config = dict(
    num_hidden_layers=16,
    num_attention_heads=12,
    hidden_act='tanh_gelu',
    attn_scale=0.125,
    init='normal',
    init_std_qkv=0.0142,
    init_std_o=0.0025,
    init_std_up=0.0142,
    optimizer='muon_variant',
    learning_rate=0.0188,
    batch_tokens=131072,
    train_tokens=1007000000,
)
Each number is 200 + 20 x the weight over the matrix's rms, rounded and kept within 0 to 999. Layers, rows and columns count from 0.

# layer 11 MLP down (transposed), 3072x768, rms 0.108, rows 2901-2913, columns 128-255
183,203,204,212,205,222,169,179,180,187,180,192,187,183,170,180,197,198,184,186,196,201,221,186,233,181,174,197,185,189,193,163,210,208,182,178,170,213,205,246,200,216,239,181,192,224,208,195,184,230,240,204,199,190,206,181,197,213,182,228,169,237,222,197,233,224,185,233,200,205,184,194,172,207,161,193,220,192,207,149,174,213,195,214,173,202,219,186,209,179,164,234,217,195,206,169,218,217,177,178,188,169,221,195,179,190,191,209,212,205,166,248,229,202,213,176,242,201,222,208,151,151,200,200,195,175,211,225
189,205,207,204,206,218,197,205,230,238,175,148,223,216,200,226,194,184,194,201,190,194,208,162,224,202,224,179,209,175,208,194,209,182,182,198,165,160,205,211,174,210,171,188,196,206,211,205,159,218,221,182,197,215,240,177,180,171,175,183,205,180,222,208,205,208,214,180,186,207,182,222,215,200,223,200,201,186,183,206,219,215,196,172,238,179,189,200,220,174,187,199,198,222,179,223,208,185,183,211,194,225,192,186,176,192,170,185,192,203,227,175,222,204,233,194,175,190,214,196,187,226,181,164,152,190,189,187
197,210,158,169,207,212,213,211,161,185,219,212,210,233,204,184,189,169,237,171,234,179,219,206,199,205,233,189,215,186,211,216,198,216,207,210,186,206,204,176,202,195,203,259,210,193,198,190,216,195,209,173,217,166,228,211,201,198,201,211,208,208,184,233,222,188,196,180,191,197,195,213,192,210,225,237,214,212,213,175,201,210,196,164,213,195,184,176,183,208,178,239,239,230,195,179,225,193,194,210,206,175,250,210,219,211,195,242,208,226,224,179,184,206,184,251,205,208,194,197,185,209,210,176,228,181,204,199
195,237,205,183,182,222,177,194,184,183,194,218,174,197,174,203,221,223,202,226,227,222,205,195,197,191,211,229,203,225,188,196,190,197,206,208,204,226,191,206,197,191,186,165,161,221,194,227,194,230,234,209,214,187,197,173,230,221,194,174,196,207,218,219,191,226,197,177,205,171,179,194,211,211,169,187,220,193,215,204,201,187,213,220,205,213,207,175,204,210,237,256,174,214,231,233,158,231,196,174,194,210,212,156,167,245,200,193,199,186,183,173,164,186,187,189,193,183,187,197,230,199,197,200,198,191,176,168
186,142,205,202,198,178,203,208,212,231,181,210,206,189,179,184,215,193,231,191,200,171,252,187,157,191,200,233,219,230,195,188,211,221,199,206,206,191,234,181,205,190,203,205,218,205,243,186,187,156,189,196,200,179,189,187,234,210,196,179,175,225,209,208,239,195,222,216,190,161,209,206,206,201,228,213,214,185,173,200,198,221,213,215,172,191,140,199,231,179,193,203,174,183,230,215,179,189,232,206,201,169,208,179,229,247,231,221,225,186,199,198,198,229,175,190,220,198,244,199,213,243,209,201,171,200,199,214
190,176,233,192,177,196,240,154,182,212,207,177,240,227,188,196,211,195,181,207,172,175,200,157,191,225,208,236,193,219,204,237,178,234,196,195,216,164,213,206,222,204,210,185,230,217,215,214,188,202,179,231,198,228,186,199,187,201,176,197,189,225,187,219,207,184,208,189,186,210,204,211,210,167,222,188,197,193,172,188,224,194,226,197,173,183,213,200,194,210,197,169,263,221,218,189,191,211,200,227,190,189,222,199,220,189,179,216,204,210,186,228,180,199,198,192,221,223,187,187,216,228,210,161,144,215,202,183
211,185,184,172,198,199,205,200,250,196,236,176,194,178,208,224,195,172,195,197,206,202,180,216,192,221,197,216,180,196,172,204,210,180,211,222,218,206,185,213,218,219,217,206,204,227,207,217,226,214,198,170,219,211,190,244,195,235,188,215,216,230,239,207,189,209,200,189,243,203,192,198,205,216,204,190,196,204,220,218,203,213,168,186,191,189,195,205,193,202,176,188,244,190,205,223,187,231,173,218,220,171,180,168,168,195,187,187,195,198,211,210,190,198,193,226,139,184,168,182,186,235,206,220,185,205,214,193
181,204,176,198,225,185,203,177,224,202,194,184,179,206,196,220,172,192,232,198,181,192,181,228,196,168,213,196,180,186,206,170,239,202,188,231,193,207,186,201,174,186,187,188,208,200,210,212,198,203,178,221,206,230,186,174,209,181,182,175,207,215,207,204,178,210,172,177,217,194,228,202,212,196,165,250,212,197,218,185,219,200,237,219,220,232,194,207,172,217,179,201,208,217,177,193,250,200,193,192,185,116,204,186,161,199,216,167,211,191,206,217,226,219,168,220,172,170,173,182,226,193,151,205,207,185,226,210
180,184,195,208,212,176,212,222,228,193,175,206,190,198,230,201,177,166,189,196,219,246,218,198,210,247,213,198,192,189,234,183,209,231,212,185,178,246,203,202,196,181,192,164,196,179,225,171,204,229,205,214,183,185,191,187,240,222,219,202,187,214,197,200,189,162,200,236,189,251,202,170,189,222,186,196,208,204,192,218,217,208,187,230,181,166,169,226,246,186,189,188,168,179,224,198,170,211,212,204,177,140,218,182,211,207,182,210,197,151,199,193,180,191,195,214,204,200,187,165,212,205,186,194,217,205,182,205
161,189,239,187,214,224,187,200,190,208,218,246,151,201,229,178,215,191,206,215,192,212,176,232,205,216,198,196,162,190,197,190,184,207,201,222,169,208,173,157,202,196,189,187,248,163,195,214,181,190,218,185,186,205,186,187,232,166,220,170,241,201,199,187,207,210,189,198,198,235,233,180,209,199,178,221,206,172,195,216,217,195,204,215,178,212,231,188,206,172,223,190,157,188,167,159,209,171,184,214,214,153,197,229,195,181,178,209,225,209,216,209,202,234,214,189,196,167,218,208,213,167,191,199,236,212,168,223
200,217,202,165,237,221,197,177,188,212,232,203,204,190,185,239,224,209,198,204,204,184,190,199,194,178,181,204,218,181,206,197,174,153,199,212,186,208,194,166,235,205,210,194,209,203,230,172,239,210,208,220,177,214,159,192,182,196,216,179,228,199,179,193,179,204,212,185,184,198,207,166,187,166,195,204,191,183,199,219,224,190,191,194,228,199,229,186,185,179,212,194,214,189,237,218,218,164,222,193,183,206,183,212,179,199,180,190,202,203,211,219,217,233,172,213,168,210,209,215,177,212,208,183,227,197,218,172
196,188,225,184,205,228,193,199,199,202,194,174,208,176,207,201,207,205,198,206,192,217,201,203,206,201,207,229,201,179,186,202,204,181,206,217,197,231,186,195,183,218,208,189,225,190,181,189,192,250,200,221,209,193,209,198,204,199,194,236,197,215,210,216,207,199,166,235,184,221,179,177,216,233,183,199,156,172,232,170,196,175,212,196,185,177,205,194,206,177,163,191,177,233,173,207,174,192,205,226,175,264,186,205,223,212,172,213,212,206,193,191,196,195,196,218,209,206,184,197,187,207,198,206,192,174,183,219
166,194,210,209,191,192,171,177,237,192,191,189,237,223,209,210,201,205,212,198,208,156,184,227,206,181,219,202,197,198,198,181,149,175,188,202,188,223,242,213,210,215,218,174,190,213,182,204,222,210,212,201,198,171,214,216,185,204,206,200,176,201,177,216,212,196,172,215,231,183,181,178,214,186,224,195,198,194,183,219,174,213,202,201,192,201,178,218,202,184,181,222,179,202,215,199,222,218,166,195,209,136,219,174,188,181,196,210,217,221,213,198,195,217,233,216,165,193,197,190,171,204,211,191,195,199,209,172
# layer 11 MLP up, 3072x768, rms 0.199, rows 2902-2914, columns 128-255
194,207,248,155,182,182,176,200,189,240,197,230,209,214,243,186,189,161,233,201,204,212,167,197,171,235,192,202,184,187,222,212,181,175,212,234,196,223,187,195,207,200,209,190,227,178,179,208,214,196,187,235,168,186,213,202,192,220,181,199,214,209,215,211,196,200,198,182,207,201,203,209,210,183,206,208,221,176,196,166,194,198,170,220,200,143,203,201,216,167,192,225,231,196,182,209,193,220,195,245,182,205,194,194,201,212,168,216,219,167,208,183,204,208,193,194,190,194,205,205,211,214,205,190,219,181,212,166
200,166,192,186,221,179,231,195,205,185,195,214,156,209,192,179,206,176,153,181,192,185,207,186,204,185,194,218,216,198,189,229,227,204,194,216,181,183,216,180,198,223,218,206,206,207,239,177,221,174,194,184,201,201,243,220,198,188,227,182,220,212,219,237,179,187,204,218,157,194,177,201,211,186,214,191,163,199,165,193,235,206,186,238,197,219,221,212,180,218,216,185,174,203,188,204,209,188,204,218,192,207,210,178,192,189,212,237,195,179,223,182,204,195,138,203,185,204,191,274,190,208,202,195,170,190,221,198
216,207,188,196,188,202,205,243,210,192,201,172,203,169,180,205,202,176,172,202,235,204,173,223,210,186,175,210,185,212,188,189,196,224,223,213,232,189,174,211,222,214,185,207,209,183,169,210,193,207,195,177,193,224,199,163,183,149,200,202,192,187,207,168,185,193,210,186,161,173,234,228,144,214,198,208,245,198,190,188,183,207,215,222,188,196,214,179,200,203,230,196,196,217,186,224,212,188,213,188,203,188,169,195,169,256,206,183,256,199,200,198,212,248,195,173,197,211,223,249,163,210,190,210,165,183,230,217
197,199,201,181,181,210,182,200,202,167,187,190,203,231,209,218,199,170,190,214,234,214,206,199,186,219,194,208,229,230,203,193,227,200,154,186,189,187,225,192,192,173,159,202,203,187,188,191,149,211,209,191,146,197,174,204,193,194,232,188,194,192,187,186,200,184,207,182,225,204,184,183,170,239,202,174,216,223,195,207,191,224,228,207,175,186,166,192,243,192,213,215,225,178,228,224,217,213,209,179,198,210,201,189,229,207,180,174,188,168,191,199,185,170,177,203,195,197,198,224,207,199,175,223,203,181,200,205
152,202,221,177,213,183,202,186,205,214,172,208,178,180,191,220,204,181,186,232,194,227,209,188,157,213,178,198,155,209,215,230,238,225,184,236,214,179,207,208,198,181,219,187,192,167,158,236,214,197,163,169,178,243,228,196,199,188,160,222,210,235,245,203,226,197,195,202,203,219,208,190,221,212,182,221,185,192,200,197,169,213,200,249,191,195,233,216,204,213,209,234,170,223,177,222,182,193,185,195,223,213,219,181,218,241,197,242,175,179,203,169,222,233,188,202,213,228,193,187,189,177,198,169,212,183,184,215
206,194,208,180,203,202,202,220,178,164,223,201,180,206,176,202,179,190,203,181,201,206,201,206,192,234,191,200,188,171,224,178,211,208,189,182,200,211,191,209,223,169,224,252,198,215,198,215,173,189,218,200,204,199,184,224,208,180,208,193,220,223,207,217,187,200,157,201,197,217,176,228,172,173,189,201,196,185,214,196,191,195,184,184,206,204,193,182,228,208,182,193,198,192,160,211,180,216,195,196,198,201,203,209,197,180,202,177,217,159,193,201,211,217,197,202,218,192,192,240,176,193,199,227,192,218,224,171
188,201,179,192,197,216,173,214,222,197,224,222,207,225,235,190,181,179,226,193,221,164,202,189,205,196,245,200,147,246,191,212,229,180,184,194,184,214,191,217,206,229,188,191,245,199,225,238,213,186,192,192,180,197,196,211,211,221,202,220,186,221,184,211,179,231,233,244,152,243,167,198,223,194,212,199,217,192,178,168,176,200,206,235,255,212,210,200,224,211,174,166,181,194,165,205,201,207,194,202,199,193,226,174,190,133,180,191,194,216,205,221,216,275,147,184,210,183,203,210,211,213,155,208,170,179,207,224
193,191,193,199,203,184,199,255,201,246,218,158,159,191,195,209,160,207,176,207,216,201,204,207,215,229,217,226,228,205,192,227,187,228,213,205,204,213,171,189,192,154,179,207,193,199,215,186,207,225,205,229,182,166,199,179,228,215,230,203,202,196,256,198,201,182,219,196,165,206,213,203,213,195,162,194,188,185,195,190,179,193,182,197,204,204,189,210,200,194,222,203,155,197,192,202,172,215,210,175,199,217,197,191,234,174,217,199,156,226,166,194,210,215,216,201,217,219,227,200,223,247,169,196,245,158,192,204
172,228,202,222,196,183,214,230,188,215,215,235,219,188,171,233,211,220,209,226,205,185,182,200,184,191,195,221,167,236,166,234,218,195,213,191,185,193,240,219,194,221,197,205,236,159,196,214,212,203,162,200,193,208,179,176,215,188,242,157,208,218,240,167,174,205,193,186,194,214,229,219,185,208,190,215,187,219,225,196,196,180,159,217,210,205,206,172,189,196,228,191,195,208,209,181,220,220,203,222,215,215,186,181,182,184,221,245,184,195,232,212,176,208,198,210,187,210,190,203,187,187,167,202,204,215,233,206
195,190,174,200,190,191,217,209,219,215,185,233,166,198,175,178,207,203,237,192,193,196,230,181,197,211,217,219,212,228,211,195,240,206,194,204,201,188,207,214,183,216,226,157,166,187,176,180,236,208,204,174,176,178,221,205,233,197,201,233,173,225,198,231,169,147,209,218,199,162,180,202,195,216,170,195,201,184,185,162,215,202,224,209,187,232,182,239,171,237,212,231,175,190,210,197,192,227,186,216,199,183,219,215,186,198,195,162,225,218,228,228,214,217,203,192,182,181,195,192,187,209,166,215,203,212,228,181
235,186,191,193,222,220,161,198,202,220,219,209,188,191,188,205,219,199,213,180,232,179,217,191,221,235,153,244,188,194,172,207,188,251,232,210,201,196,173,210,218,225,223,200,160,202,217,222,194,209,193,232,216,207,199,203,160,218,212,209,224,205,196,171,176,202,209,185,185,178,201,227,192,176,223,219,180,228,198,188,229,208,234,182,204,214,203,181,205,198,161,212,182,197,213,194,210,222,208,224,234,216,190,191,184,198,197,190,196,221,219,187,219,206,205,197,190,211,191,193,233,235,197,201,218,238,189,191
208,217,201,190,226,182,160,216,172,160,207,214,191,233,216,213,196,197,209,200,232,204,202,177,189,215,213,209,179,191,172,239,205,186,178,213,190,222,203,208,181,212,231,199,214,193,185,209,216,178,201,192,181,184,185,172,183,214,204,199,211,211,178,219,219,194,201,188,185,189,228,188,215,187,235,239,197,218,228,188,233,189,208,202,165,189,200,221,227,249,190,214,175,212,187,193,164,185,187,216,186,181,199,199,216,199,185,180,206,175,205,207,177,213,181,178,227,183,192,204,177,235,210,204,208,181,228,172
213,180,188,169,175,194,180,209,183,209,197,219,231,208,193,200,203,214,207,187,193,206,195,190,236,198,169,221,220,204,212,204,195,228,214,202,185,203,195,219,186,208,194,235,214,215,206,216,264,173,211,177,222,179,179,174,211,208,223,148,229,216,206,239,203,188,201,174,168,182,198,197,177,204,197,180,179,171,198,204,215,184,238,185,232,219,212,214,180,206,201,161,212,207,230,192,259,136,183,244,199,204,199,203,195,205,211,244,178,216,237,220,191,209,206,173,215,209,214,182,217,169,192,204,220,184,222,187